Each number is 128 + 32 x the weight over its row's rms, rounded and kept within 0 to 255. Layers, rows and columns count from 0. Numbers have three digits each. The size before them is the row's rms in percent of the matrix's.

# q: layer 7 attention query, 256x128, rms 0.127, rows 0-11,32-43,64-75,96-107,128-139,160-171,192-202,224-234, columns 0-127
# k: layer 7 attention key, 32x128, rms 0.133, rows 0-10, columns 0-127
q0 103:123123147112153067112132117165183189077116143116144109123083140163103130185116108139096125110131116072159144130114095149150144193150104127153141148128122134056131206111169134167087144208141059155162089130146155065053129101133137145103133102123112146112156158087114128172121166105164103138142110139081163148141072187125185200119135136102097138111110126088169055124131080115133168107150
q32 097:137131097160124063181154128180081153127150072079153144145100116067146071146082178118147158161099122124159114098097104144157127215103162157094113080111145173137181136083092142149147161189140095100096098128154092098124121153125146154152116102141124113108167150154126151126075211172160139167138139117140146157122138098121145148117170115105187133154060164025150122134139098105140099109144
q64 077:171073117173129127127129183076135118127109142133195168135145158067182101136097135130119132096098152134131154158147170119145114159100139134197108148098130138146098078116131117090164109087152076105103139098177123132125108137166126127137202151138066106149133049142068178091128125148113120143166130118135165157172123103110119165112192055111089100173114136119098041125131108055131057122123
q96 106:155144101128148153121118158093170092084120153131129116092130104168119078115170122161118055130128151183078109104162180097110098105094152132109092160124127116089194152120190141078050129088117093127095091072154123127096161145169147115150086139171087114155103111117192065076113113082127141134108115177145107079056096144136121120169176131141151195123127093195123109167105121092119097148144
q128 098:117101100128190153115106162144173153116111151174099149171112106138113182132085116091152132133093126106144116076113137159194111074097116144141105151158113152131162179132155144124109084149229113115119122138153146139130097070133107135132137088101087086098078221126101093109094128155120069167083106145128156192090136144100094100113117181116179127158103141074141073121103128109114035145155
q160 106:091185109115089067135087122147101141155139147100169129117100131155104135111114134138082123053143121151151092108127141082171125184161184154104180204175170107075110114090143143086082134082112088095123157184100078045146107108141140118068104170115130098099103085119215113145152100105119092166098206123096108110170086156102185129135154132137137140120131152114107131097135147117150149131132
q192 106:174068140134136141175147163091043133177147127136106143142154142161113096168136144117134145124207118149165117129100112106161112112136114151079109120095180136097124184151121196124123115171121165111124143099149097079100098104105091140141134061124102137142111087171095109144112140125203146153111090114154175160049124125130117152086149131154137090113128091054086199148149127079210123164169
q224 066:133137168129127120160146125154110079094106116115134119108161134204137118138133130104105136122080102176175109132071127143165082158162109147105135077123152123117148107178166125107139120155099060195080121157135161104069116120203089127121108120166091162052138173150128134147090161147171130147156072106119105179133162145026087092060144102140146117154096062078103085104117116095129138136133
k0 073:141101121125153178074078113165055111148148111145129103117137153070119118116136127111138154042137136104195153110068075217104137174104076098137146124107182133136105110179100137169163166101156107106160124192117126091138064169144109163126134118143139113137149111082132141147136127109106094104130107098121132126146168114143147135203215110114193156160105110063143105086144075143158123133138
q1 079:206086166123188081186140130074141108152140080155104095072126187138206116117130101121130076133167168165112152132090113140096100143141085162107150144089095154136122117168162137136123188102133121166142132137100157102112108153131099148157079157170086139138117104091147142102118136033191176125134159106198093076131093127112119187095126149143115142151073094101168113103099134091166139123127
q33 078:193177147129142119171182090099048178124155094048108129155125123111115101145107125146090162064118097099152149162112112165159066185087199170135110149110137110151146119092128153120123087121101172168106161099191101114163068095139117181106131116138133095102197147176144133122101150171150151172095117127137170098110158149127114129088122108104151144167068174095095106139122132110148159123075
q65 080:160071134127165108102162093142079135115141130114195122154114121196167125105129131099162205162104158140145149129139110163160131121144150133102107190090136160152119161164152119151149190179135061097091129117123084123152092164212080096155166122162143116137130105108186155105161101149063121099178105100134159160093109083106143111116098127118134072164071162128133046081094100113165103134120
q97 093:166149108105139050158056155140093131124082105111116138121125192125110079160078124114155113072108141134094137137088162136115076164139172132087111167158160172114107174152217143128068105204137071146148096111153100111130108125119133108128140098184095113138152138133145154079125159068157145094152118131133129085151136155123111132124199165140110118100049126088116101147115197100097145190114
q129 087:131151133213134077110055175101175169084093136200179140151095188116109130133113115102130132137118070171093092140138109180173097109162139142147136137107123130119104120166154181160072096103197122147108083138143095122103132091110119102163150092121131121148106096108104144078160114134098099118160150139125181152091091134157051107089178115158113105129102137098080212153095120108093094119159
q161 090:153184178131189074156082156128129139102136081143153079145171136129132079136154173158157123138121185104114130160137165090120127166130130169115148141149125151124149172116207128116127136137105067167117136130114100087123163094096122144152157090144098215099154121122166106123113149082133095141062135117099090144105186142111119155064157126115115144170153126128107150120143186055139178235163
q193 088:162101106145129120134159166151172104182111081085080113053108129079091089090106168092143094122118173135090111176091161077131132098172120139073132197121104128125141145118143156111093082109161148129105102116128116134115029140085102115175163126198100094169131126154115108074070148127189182141130083076136146117123138062116112159157122137158191180171138114121108143137110131113155151137144
q225 066:121115134100102082153110158136032117138122122161107134100140159152136131131130097145162111104115138163095157141142141159165068115206090187080121121138136142137097101170133111077138159188162089120091152198156110114076120162184123147123143122129096065166165146141151091106100161138120145149190077082185157053121157144118101111123123105125151096142113140061140104121131056133118191181100
k1 050:093132167143166123121119107205091133157159106069120126062126135123075118117098094124115137072178140120166150109101113153129122130104096113121152149101170157104092144163128131128126116137121107132182192136121129124172083176073102117118071122176178095068075100123159121150102089149047094136067127118109154147172151161200103100187146176108136116168129133081116091102103107101100152205135
q2 083:111150080106115137146173092124153148084125180126162145120109086064129141155094144157099170142106101050105103082149094120167158116109069135127179126103169199110151104181112149182160116133125086175128156082151091117109155144148160128100086130101156080150131134043101116134165111085122094111131130154148122145107120205124130154110120159150125169095082138179113135210176179106156081135092
q34 088:133166094139089132119051099167180091110151134211127107107114146169121149114141137114130149113174135075146146131108068103087122104126110114151159157165114103152146147190095147131101118131184123153161160217098147074131162105088151096123111087169134180150057099092129156090108078121111087087101106131124117063134109098188134148157131152149081142107154107193117136061131154146148182096108
q66 082:158129135167145154056109131139157136100136171115123146157084131128141158089101111075069092101131135157104081104109148123130086149110103147124139110107189161106118152168219174116137171117107128143150143194190145142098160142143169132133133070091198127083137144100108175121164077100146088110137076090143123147199156100131143150153132135053096096100185122141137098150095134071131181167177
q98 108:096109093135128099117164111119119096111161169140125127113149117121126106146200142138084171136145108118108146165130134197171112139140112051110103070111129060098158144101116125153119158126205120195161108182128142095151114105118182187090130110136156072112143129095081128158123102097064122066138154111191084141122164214146084176161096108091132123084150129197125104153142081103142137126103
q130 112:133108134142107078128109129203084178082133173122059137166109154190168170171111144091111112121097061173128066076144114157178105163110087090100099132101179135131124073138155217116131156119133094106156109118187070128147171137175160140149136130152142124105179126067064177095166132101122117078134106138121106120113125151174123186128116127122117118151156140094100136118111092111086139162118
q162 089:121159089151125099088179149158108103118177155091137102099086114114156104135162119146086164138119139068116156086175109158142129162099072110145133079089139110090161138115101166104127214071132120144120161108113107134069199090143139159131135144182187147126142138139132174147095098071098105029103104116124175150150113136163054153111133129140147136119214103133111143130138058160139165127120
q194 077:183112082125126180087201137132133050083115123101132140117123102155083115116135166124150142102126099130120034141171172155142109163087059103151162119063136097123117175113131135098133137121172150145127152165185116132136151089090144121160065122110180101153144127128126176141157107123144073069135099137116167188089139148149140176109144106089118126146167172128042097083144132112132192150150
q226 086:169118106124147159107066174174096123061090181160210167105145194122144125151125132133135189129099139084101132109165078146168179123093084135160110143141121167093097144159132068116108102153170139176090096049120145093141145129128097123139135156182166115114143175112099140149150125068122088103163127138159116119107131173153129143147154097164110111086148146106104197137113143104190195164086
k2 074:159135090103125093114140113187087169091115094122086099141108159111058064093121134126151119111187069114156183127081113158187133177137058174119126130092140117118122180108103147171175137131145166061119155135125122174105163145093116088213073089151088147143192099148135102131164117131117171120097161132135095189126083054129136124156099130135157124166108093138118160139136137107127120077158
q3 087:131130094121132137154184124112084123108163224108171154126147109145111119110099138117196164115184170137093160139148154112134061122147160141157150122212188085156106184142111138158153180066077118155102082128138114152123167096107166092074100136140133125054111072108106104122061163098112171117170162111145152135138152161093134120135117142124158117102149177103108171095133182179122103095128
q35 085:110106146141156133107101127129199126158101155172100125169166078093086082133163128139163114185136189135096144105137119157148161122162139147064139074103082143117038137130129157134159106112139158149154133140134160179075131116161098145153131199113114130190103131061108125152186171116110094079151143090170169134122156151047163124140096124120063059122127095144121091144111157118152074104126
q67 095:116100138115090096142128166129103152074038137108086085167095141159150150114138105153096138195083089132141160152143142085122132093101075139123127136149129143131032133082109134133129100170111164158150128161163162159081132104041148131135096105091119162095101108186122113159148146115132139125113132118131031105160144194188166098081107103103080130088121124162149149133128172103130192139160
q99 101:056145208131166155116108070097167157167101157096122079129111082076144091108130095151090149130168162104112094223122092114159155046157189119147130142082158032185151106082095162125098150140125120147129099137132129191129150118093139122143119127126111097112129102145131097114145123145111089117097166166142107147113157144147124136128101132120063103153158090150076154170070110159151135160130
q131 105:045140172133129140073094068176109205144119163134094145188133075113159128166118113132111125167095137097124135175129172081179185124115163140164131122140113107135113098141111146166130126177143131076153183160074079113131103112102087136092147101139137134078142125129146056133182130107125189162145149126140188110104136137136171071084126169138119115105071149114132128094140152144221147149158
q163 084:153112167156152113108183081084134151119138047167097174123123139184104106114092135108159138092152141123160085153088137159132097165134116136157106082111082087120092157166165118171109183145180092189162174130141163160121137054143115119082184134121185122152162122092086145150143161109166177109131167082146133135091104141099144151128154099154078113069084154163155162159085165133070106089122
q195 097:140109129196079099137057139101189175120134062139101115193105176128141136171131148094141127082104150102125100135101158095112140190080159124141145122200155112175095097104118099159180090142142138154118162112131067161116092069162156124148168155084156080114138090100145069149154165155092159137178155090087115087153104168097121124180127084156153105068107124142146138138110117116161177102130
q227 079:138126114137095109130181120074144157162100129136110095163178098122109143133084158141184170184103141118173111104134057062110153072126107100177128185164114161155111116113156161176133105105116099091151132128168101177161158066103137179106115090164122152093136091118183171059158117110129152163083159155090082154107095130169184192102120134145130162060114148067147100151142094117135117142129
k3 088:112169151112139187145141123073175109124150128097197152108150108059107154158189108156078110142109164187066138138105098131186094133211140101107154078147170114135107139165146127068117104109098210200103112122120163112112156128112091112115177112177121147101148111132111168134089138163146101137126117107195147100074133124168140116177125137115136103146111081151160144119163114173103056138120
q4 090:087098143105172126130124090125094109107130139137156133085062136095127104165118136120159189108105142074111058175132105110122155177170141083084147104148125110069108140155144161118134130121127059146158160176145136139137195107151186190098154145167123138191203133084194095144142129105164128093160127097145130113111138135139125170157105135127079115101145074157142101132196090081114219136126
q36 092:111146079153104117112183123154083112111079132104138147118085146124172090154142145181160122079120089153169142146126148136135064114078103099208092180165135191157086107142140197093128178144092157141124132121161120142160162108095156186120084071197166191056119110160171140103129174117125124148125089090136046097146109157121156168141174155158157127106147135112124102125157126104111148120116
q68 097:139102106146117115148093155121125141088105162167178121158115181215095139073142129076133111116080116133148085089115182095112102179109153108118125132114086198106140153156152163152113201118154064075109154124137083130100105131148098079132131064127128119154082164162130144125161136148193115133152178098092150184107134174050164157155183168133128132104141111112152071162150158085136109152157
q100 099:158132120167129138145101113136117107091109153134146072102100211135081112179158116040119136068113053118102123135140150131154099130110145119113135170110108107110099144144124157067085162134166110153091119090093094067118224143137181105169155113157158119188137196103137181079127124139146119122122154081105160176113097115143128128133163158138192119139093114194091073087137138124096143137162
q132 126:083116101146125127096141117115134113097166134141164122131132188101130109112106110165090151052151102136105149097170120136144117148108053107131200131131110131100125180163211144084078187141168105166114130147129156078116173080161126208197093088096120154109086161123093143142133094148087161087114200097160100111124089132132082131155129105136084107154156118147109118153129145104069183125188
q164 105:104137073143154085122095114110128161074070169101120152118139160104137125090167106165139188122153150130100116101148113075162106151088142081139168165106154105089129142127181166099115198085079094104165159205150132105131163106078182106100190164139128087080160159129135160139145080119169159082096172102124080142167142178157163175120142152118120138106164143101123185102147113068082159122123
q196 094:086096095122150171151134128105113109169153222145059138170102138092157070139111089153114095126172070134082127074185096101111081193094066114076144093128149140087121118123133120058141136111099124096158131107122115151128160117139156078111090130187092128117109118120073166144087122149108109115116125073146150187080069110139115161137165126152117055141146112158161165073168140121129138107116
q228 073:088142135144141090171175138112103039105136179157125139109169141147123131147127142127114132104154126076163047164114125118119125101076100124181118169162154173116081165184166160102072120076151048151092121130130143105152120161163120129113117124131133171096175122117136088143175104073198160134137076076117102117100164147111116146113125152192121132095162134077080117098161112103100200172114
k4 086:171135117112089097131117158160112127138131135105151153189075131142102082092151136109097088134164117128157115070041226169145134078089189131149079100081121131109138143089107159131117099173148140141189161125133114136158113155181097168130103175131161128161116127085174076123130129102187101092193104142128121087158132121074137171121133135128141169196078107112129085130049111133108116113131
q5 095:150116072136105080110148172151164071125143167154169114136086151145150119130111123182140185155136084136131024146148105154178177150131109122129151158088183186110142138126129194203106107155153101112159138165170117118159117157153105091101081102125194123073139170069110125149112158115124111120113153113071162139131081192152130180133113156115111131131156164104122126121143146117158222139146
q37 096:147104161099123091160056154107086119104083141197133108133144166109136102092119117164122164133110139151148138153107083127139100171166131103154147176150175142148091119166118095150086118126113131120153149156116121119150166080112137085083130074114088116124058091098059177102095067115113122112109125129178149141173034124145093167172132153080133120098154154054121147132171179109123181053137
q69 088:071130142120161138125198173168107132128124163125143113154130172065173160148079123085130083123099100158173102082124125103157161105125114141139127186102140091115134063097175195151082180147173138169137159167118102111075122146167080092130110089159122177071090131096117133075100083059095127076140101092091128078136099126144102147162165092103080110162159155125158074148128136122118146107148
q101 097:173158092118185143112128115171192095110142163098163118147115143138122092092147202152124150132150148096093129119154124129064149143136071125132117135139109091100100125086102170120143162118175106089127082180075126154126095172166126118145117098138146158090145101090082102103140115131134094073122146146217110089113193156169104179202157148135114114131169068097152081135187163100084163175097
q133 108:165095083112217154081185155144128101134159170124106114101097109087126138164151129149114136133137082074096131104106130121134140174100093107123138094180170171097155199187212188137112106137129112115152112106184085071076112113157135162160093133191155114158129190091187098066129094164110161089108128100157157109115105149129147140115110139123119127157156123097139145085129132058110138151158
q165 105:107146129171166103069146171171116064123145160075194159076116172119120096110116115123133063135080070126171048042105146090115163180104153094174118147139145118106117110072105169121119116118145118176118096131116071115160162140103158134130126108091157135110090139114134151087173156066200101145106129084164074108143140139136132127188209122147129139134125159136103126106161111118135158138115
q197 090:059115085112160056100173167104103133114139153078133146116064104133137110131127112095078107137117090154075110106117121087148106126071138128101181062071186160136161182155161145168130082099143147169094130129168097090161104140100137138136121084104139181134104154046085162100083138159158124100144088131174155128156127134103100171195082098124138119184138127145164111089112154107156153145084
q229 068:158151143127159128124145201129147077093137175123188174056115154184156111138167120117110155141102103106142060152168098165126148139122104117166141186106208178091081097220135146107134124140178102208133125149121121082125109169130093080120097129109146159113083099064164134143179093065154133112118083110064119142119107125124117137118140147150117090088157133139130127110169132109102153164096
k5 087:148100094116098191085133116119112121171109212131173134163127169153115130101141135139156131154194128084200147119152163072150136171112097100134072169137136127154148137122129097171138123169110070138085083095148130083158079131117053172093134162101144123087137123159134109147125141114147128149166148106113082081150137090133159120111178132088135119194152122041083096108122202080134177098122
q6 089:064108106107094151122111131124133181130069132087134093126137027091166140144155118137116148164103121136095133144092101137148152113090115126113117169134156073100115115117083098149129180158142094111153096103124142147096165121142186175086165063134095121135172183172129032152132157102179107134142161132091124081059143107183098091176111111083095115151146127178140134136170118142157150167063
q38 081:083153165165152155123136125208120111110105120097122129105162111094076145152102135172146142173130110137137092117113065169130116073125144140166115164114186076087107126103073133126135070162105138117103131106116124133174150139072175098133104067132137080131142110176078068123144129126097221119127186162150144103112113124152071163186127134151131100151083157164121170193146105158080062111107
q70 081:108150183090129099193113176144125119119123149173140105099161105100121142166153127151162129095159131149183114138063134076119144117128160115099090080101121067113098125148160098122123103141109118117118169117094147137135079129159062129153130081164104183121176061131184040067161117131124151103151102220091142056090145126124128159100123079125138146170137106130155104190118128196119131155106
q102 089:162096129076151177171173113103170105197131126132131140095149210126121116130155129199081153075124143157125075078108103102111199097106109142128178131151077068107108111167093124066108182128140098096142195137166124108182101085175115064099088102129122123102146172109151144156131105140110160111121125128117077114122116144117106093117092145125162118139137115105202170151120188157146140078137
q134 103:113124168076112148166133145064172085083094129099127133108154166090175169074154128166149082133158146132142184099088132089104155138105137096141161154185070162108145130186113060129109198107120122159124142161139169045120153085106131085177134103155095141155098156174145080147099110110095163101142113126160080083131146087111135076190153131100143146075136122124197086139129134153114110134126
q166 097:137137055112073105165098124143119086092115151082150145114177104146105161129187070113115136139144158121175120121155137100095206016088165057075108156138162078116071118134138123112122163137120114040153078172124115114131133134119115172132119126162092155123151176103166116121132084108110107103176110133098091053139104140153161092135116117160125135128124116073130112144151137172081162154117
q198 111:124086112087154130181081150152082154199091172115105130172090090157109114117116074161130087160192130186071163137132096146168101133133140112090117079178153121118118093145118104115156087120124152091178145183129150137124056139053134096127143183137104153174099124150141139113145074152085171155144077126166074082137129066126147104152129117141078074119112116144162129103164166135124150145072
q230 075:112073139153081146109203079165127107153119056057086106107091060106157155124115128141111126128113127183105126154171151166121112067134111135079085130092150147087153183093090108068145134117100135098190077097160106107121125121169133161163164149117148127115182162140127070125084118161140168152119162109143107092078158111062115041154111115123143128145113124145101099087086154126153095148109
k6 102:205125103106156135192016130145094135110112145144082049144080121152118153129160152112058095072069118165095131101140077142102109134115167154139119155130130124144147134115161126111147112129194185182178160157132135178076138099165150109147084150081141107140148153159128131124150095130109134131128160142166150130149117119140090089193123129097122139143120086086068116134129065094134098083074
q7 099:164144173137170136125124094091132117140133179111128145108109127127126123102210167115110136129107130103165120052155105126061109122149054056105119129126123154109147193129169099060087182122101123111111131115091151135117170132169085100116177118155106091165157089108145155172118121142187172090080142133128159145153133088152089143133107135177116113138119163141113148110032079069137182124193
q39 084:146108100154093108126181109137099106135143125106110115059120166151073170131136197153133106097146095156144091077143175117139098105139079085147143157109140218086175150153200193136095147133142104095123082123137124123124110178138108108111128118141136158126122176032124149106097121127127107127094078113056182135166115090124125104092096092101133160176160133081095134118066152107107098137197
q71 105:071149107151146113072153090108147097137099174100169140105098125120134168123129140092146151130128079129102122042142152149166116039133102113111132093043156141150185104096167192130061157134167178115103111168108104105092103101157139135123058091118121148121176150137151135116117104113151181133145127081076141154106065140127095110113175175138159127189177151095117077119137133108134133146187
q103 081:120158131151105230103182121168139129158094137105156209153184092120111108174122145119111164106150147118136110122075090134185226146099128090146177120145132090140168110080187134109074183093056162145094134098143093152116142120121140171123090127115167142113182117077113089112128102093116108174083139074130184148149104121132116116117126127160147133106129125132116112138157074155128137060162
q135 101:131095085121110192074103114069172150121123094137144162169073161153136189112133148077203104124099143036121132124100127164113172129076098128092127099108148108101131148161134140089080092135080168153139152107131125092101119172143107123180114136167109192124132111079143178110149130087138149161092091109134187141124114143133163125110101104141133128106170083061137165158100094092188168121194
q167 097:127124118119171212144115099184152086168159093109135126150095091120119184159154125101141135131108095159099140098136100136180154096104141142159129086108119082150088109143148148135068112087122136107135103133123117143153098064110118171148149154103131084168130066113072174139160161165066127217136140141110204118160092129119133154138084199130159122155062112076161126073079112182120160132112
q199 085:122151206137177133134096182164114107189174135140137153150148115126152157138103165158099102073023145120119136091119109142188159127138087110163124074121046123159153145096117192092127205149128105151127071174119090079137153094095112108108111115149144141144187103104158123135144128150105093125148160098142077160112075137153109146104191158180106121177107108108158116124139130091135148094175
q231 091:135077142134148122163155150128107131073177147154142146157133081110120106093143117189105156117107129150202081124115082151104134198114112088135153150087088077142142100197140127143079136086104111107123158119157146184154146156131154072098144123130082140128074094104119134138089207108125125111176134121135136144173116065121128188100106141180159107178159160111102073065186120122074129066156
k7 099:158145178080145157134126170127096134180099147129094121102132120151139105135124149131132162123103152101173089140130225099109133097080196152141082140118069169130088124101098163081133117111137079121098081155067104074068143149167069124085119145118059115138163092118132117157059189112139126134159121112153122122163154125066112137135165066121103079121120134165157187129069157102142122105084
q8 100:083108115187145144083087156167152048134125181155164109135095128086134123134106127142175085113116172153162050085144122131137141127120177118152139093127143108077147134172156101132111085166098092141121132159073144145095147149159131141142150169139136089113154100167109145192166127122170161112090121084211129194155125085113182149145099192124139101166083135112083152070138144103103057116153
q40 096:139164087117069122087147098110069106142154142193154055155157132124190170139107152120105151063105077136162093121152109108120138143141065084160137199129124164145121104152149186159051138138180124118174137121117130122129118108105126093112146122138164166096092124215140156150149092127107121096137126117115145137137083089160206148130117173099151143152147075087114163136147081082106134152057
q72 099:096146082090165201141080122183096120122163183131143129228103091101166166100133131107108091097102131172163150136136130178109161119152097174131108154175102147091156103158118148098116145164123116116190145096082121157121161108102122188150120146137115062141080177103106128182133087128095138136157100107141154099112146083051120098129171120115114147152090124103121187124077176058086116139124
q104 103:130130132163128133172134156142137093143134137137101065159133079152074101091168104128132092149177145178104136151093134169118136145114134150126095132194118079101122102091090103108139123148098104197094065171168155134123045180079140143097153234149141127169171108136126142128154083118120138102125078110129164061126121140199091144146160120144128126158093129140124054074123133113175139169079
q136 102:153109113144146175174096137135120119152131155164140159145100101147176144092108077123175155129119137142122102144129090117125075127145085087108135114131102091100101038155117190057139151102131101105188087135156139101128128191116093146111173161151137118166142106101067177169101162160093078122134133151101118139102129077159125082167175146135147122185162112040093157116148185048087114128101
q168 122:127177122148159174127067172167139093122150102130089121168159097058130126120115091191181153157084111144091192143134123147084202163126099151148124126166122109124162084134088111096152104109096091111165173135131131162117148115085122171147181141117139123062114139161096107159222077130117134115124116139176205111079139129134111143121089124067106139147136111127153176161115091116101156066080
q200 089:159100126108158182106128119083125114130176182143128183183120109074080147112105141133129128066095134123157173130131131156102149147152072164125154116150104119091124139097137120101169147134067130171136086112177173139134160109049198125122101102150141145143072133163084111117127096196135113065133092206185126184126135134123149137150203158088120176148115164091086154100108120156150160082108
q232 095:108113119155197181160122147170115098051188143124176160161112048135149161142176098108142146080068136161175133108165120145085181116066090104149113079115159065058139133169098119142118131126139106138130119150126165104157148136172139147095190185116128141106141107124097068177116151147155117110137088103152143113120146102155141156176147162112155103157187138142146104080149108102147108165066
k8 090:099166121117122066136171076149117133142132120103114089106078080145105133131193120117112126117096156166091112165149095121140099146050075138195159113167142121090110079182088066170135139189114134151155162189071146149161112101086137118135156074104165108156196155120148122140160114143103172098106127163110144155173156107130195122111071159164078162168111125161165153092133126117128074154127
q9 102:138181139087097164134117162113116152103098071082100130186113080088171164153132121134095125127144082167148211088138099173138157104100078120149086107147125149089161085103068144188156116126144123106145155131140115114177098124101121126133128102138138182137176170182164111150160103068090113076147164154126131176126111128155056134196121145084117152094144131162156132168137072104186178126081
q41 090:104123086157107192144093166172134113070136128109168051092150076106128174097177097136148126143146170164098139109135085151194101091123111108096140099122126125066145115166066134184122115144103131138109100173112132124116151106090136151133066138157165141215117107193091141104163078132091118131130132158159125137082123125161145139163129171082096118094182122121188075147095183169174106102113
q73 080:190118079146149158179112164134153117178120137135099096150138150137129122115153080101134134102135058132079126149070140136119144123110107148167106130168114118100065060132097112142178129143138096134157134111127207126140063115080152112112137137122161167171097184167093199160136098163110126120170126186147139098129117046177134156184127198082127122160136129151137066163111130092082122118067
q105 090:119204100112115145159119074124145111119152145158138129147157068088108108182178098132109170121135052148145190142131122150120099090126115110157087093153133139129121150087098122172114091123134175138109125115117156136137154126128093198133119194151129110145111112096075085192148133086092092109127204151177152091122166067144135163173135145065168125208149094101164124157088082124109089093085
q137 092:201128122165089162129124171208108138078143146149140111150117089145103133119091092175113122135134058157101105106070137105110104137115070105174116122189199138112133063140097160143152068110149105151138173120148116149146140128073144111111131148173178164119149146083121112149122108092163046133143115146186126139096144117203159173140142115080116109194141113093126141196107074109144143134124
q169 095:129110111109075170151141101110142139142103145146073150104120101076116139103120111113166139131168126172124174109076100163158157115146124149185125098127152053074170124088102084138146149103100167131136147114081149152160186161116195105198129163144133093146176158143102126183151098127124105198095155190151111128118129094113136083195179128140118199078094085131091135188147103121105086096091
q201 081:102134087143104139126049200146098119115090087132082136148138142108147103127115083103133144120173091123092122111090103120124190147109098126093124148148136120127130119102130167119155094164088120132157155160118154151189134214135140092152148132144136105118114064051045149200148166132160111158095159127099109219103088141132123169101083133128129099160115088118153092106147106042152068134126
q233 100:138128132058150171156037170157093164118104141127091108184101114113154124098180151105140165099154130130103164128149115177142133127125125154120094090140159118086133098140074131160083047108107165167139104103102106140107139145109160192162086171143120180159145100116062131122139071092102126122120120138146115109101142111167135081145153157064105118078105157114132123073154197127181081061083
k9 108:085130154126101131144105169041157101153132183174162116115163128159116153114131095118107147091128103214100071169146097117095120141133107186092144110174125112093132123136186116078097138127106120223140154148123158160161133098129117070104155080079131092167101126179077158165130124131110119079145135121177150141064137127162081144178094143156082154066154092138116147149135125070109145097105
q10 120:083131112169144185105120095176113096141128101111122151095139135133118148130091110109109096177165182147104175088132201166129143094081110189145132134175081136175162089113062106175108098079098138157134058190111135155158135102133102116083156158136170142133129161184116177144121097153113111164046136033136119139137078148095128158143155119055127113135098120115168120135140114156079116119140
q42 112:099116085159113169137177132145101128079167090109144106139183210145130152147120144107123121116129130151171160086115133167171133059136139131149144135107087172178149091112053183205147137092169138133114105141107097171114088137140118113128101137108165106106142109203077177138128073117122137150112206115151075099141094113119173127127125071098140120145110074142190155112125120139134134185051
q74 090:182142164166119135126099124162107135100128149179142086086193132125103132099098119196141095167139173159108140085140138178164152114117123166115113167168102120147109081134052140127115072141114151145123103077123125176103048072138162097127148105159149139092120117189163109176113151187093150118152129118135145077078124134133192105112086075090087144136184114146173187154097156120125137086075
q106 087:098104166176167100121112146105156134135122108149123160117159172093085105075116147134126130144126121147066160138100150078105118097081093141163180089150056133114066109097137080212136131121127132164095105148129118122066132096127114105107147142102124102198135169104110168115118143126088157111089134086056201133155085130085185106107097159133146067151144108194105134127099162182180148152170
q138 102:150125158164111160093121119106144147149162119060134148090149097120136127178081126111129086168105182148095160099109144139163145142146187206128142146058150140167182086144089143174158072093087115153078071151096097148102142148113118124105127156110154105118137156150151138166203150150184164161134144137135144134153149140130188165135090066106127162144076060164155132120133077192182096123117
q170 075:201159176171140154112155139109133163175163122141076122136121079081099117086124140166122140163167100092093126067137146157120099088098143153136118096169088167151122169164164172111149073218145213137127122094109124132118084085107157140150149124089195111145131177184117138126148167157136116106119148100158135126171162090104115107127130142082093099125137084183128070120100177171090081097140
q202 097:144131147148120157129123148161093087188186138084132104110161160086104130150086129187144087188140151106114088119093137122149169126083166096157125157166125144143183075200131184180121108070128144107075056087151146135074158124139115146108127159186123129153115122157064140108115127185121164140029094139114156156200104165147156130111141105108117147133182111101117127167110124164127092106116
q234 145:089129163144122122104160085138084115094207091097089116126173119126102121077112140112195088149123161167156162099130180153094128092093096088184129132138139143149118046131104175194091108072135137126109088146146127070162095149130085107119116110142124128136188136146091166138109115162180110132069157117107094180152064140131217181143093133082109151164136117073131110099138154160135115112143
k10 104:073087100171160167088113166102122087125123145175101136168129157104066172120127141139104122140101130123097107139148197192074091078120090161117164130131143180129103137133128110145157096147113147134137106160150196133096045128117133127103123124072156134160105176095109112152108087144141104026151141082124144080143109168122149122108094099120089074147128077151131123100115112233095167120112
q11 108:091144172178131102095149145111129090148161141078112098171163131105148121077097152125142062109146143161105114054132145126155167163113095084137127132063163114104164105120176172153113159152113097185064126109082156108129135098177152084158140107128173126069111166106115116142079135109132138104103153122167207140129145132154134126134058148154087116181133139138136130100120133239157078122073
q43 097:168156129123147158070115138203164132141147104098046139155181130139172124086128141139116143100122145161115113146132126100054144116083080099191108083090164165114169164092106159208146114158146126136087090109097134147127125094141125078140129155163118125203099141136117162059158084162107134147086140144108155118129128137144167117095116131129146146157054142091162115108119099218114204116128
q75 092:126141143134147152188129116102074142111115143118139151147129135109097154092167134195153116105147087133119140055152126126153144094158138139136168123054156122162115120126219167118119135137169140182207105147117133128146120091202140093145090079143058144038163161129139148109164123119126138097111109090128132136110084164142103137093079154150103134166117153131070085144130044171127160121202
q107 083:057177163128172112150166086098157138140127173089139163129114097197201150158119148165147081095144136159124115113213115148087132123108168126156140129076166146098087091088162118122099128128117117152113185133102158185137069129100101166154135102178134189109178146118113121127135140093096150141141160123133128082113095101089120113070102145169065134111136171135167059119105185159107150080170
q139 103:132138101189113157136186146162133114079119121085119081114152162146110151099135171161101134087131163126098108095137146102159141128072100114154148114104120075152146159124130145138112175114138120148105178182087123093094175061089180125208151080109128179072154152127130104110129050119114158136128121123132137166115153070103176114159191170056100115109067171113094149139171116150122136170194
q171 089:163126180145165150138108092172109131085100158138153122109167146108120174108115161100153104172158166155148124094119139141141187097122129158145117048099091109141080157133175181154093181111173178112119134147160159156132142082138055114180133085088115161125072151104113163172155155103133217146187136125082217163168118121124129113093151120124066139149134142085077116143156114164125109102113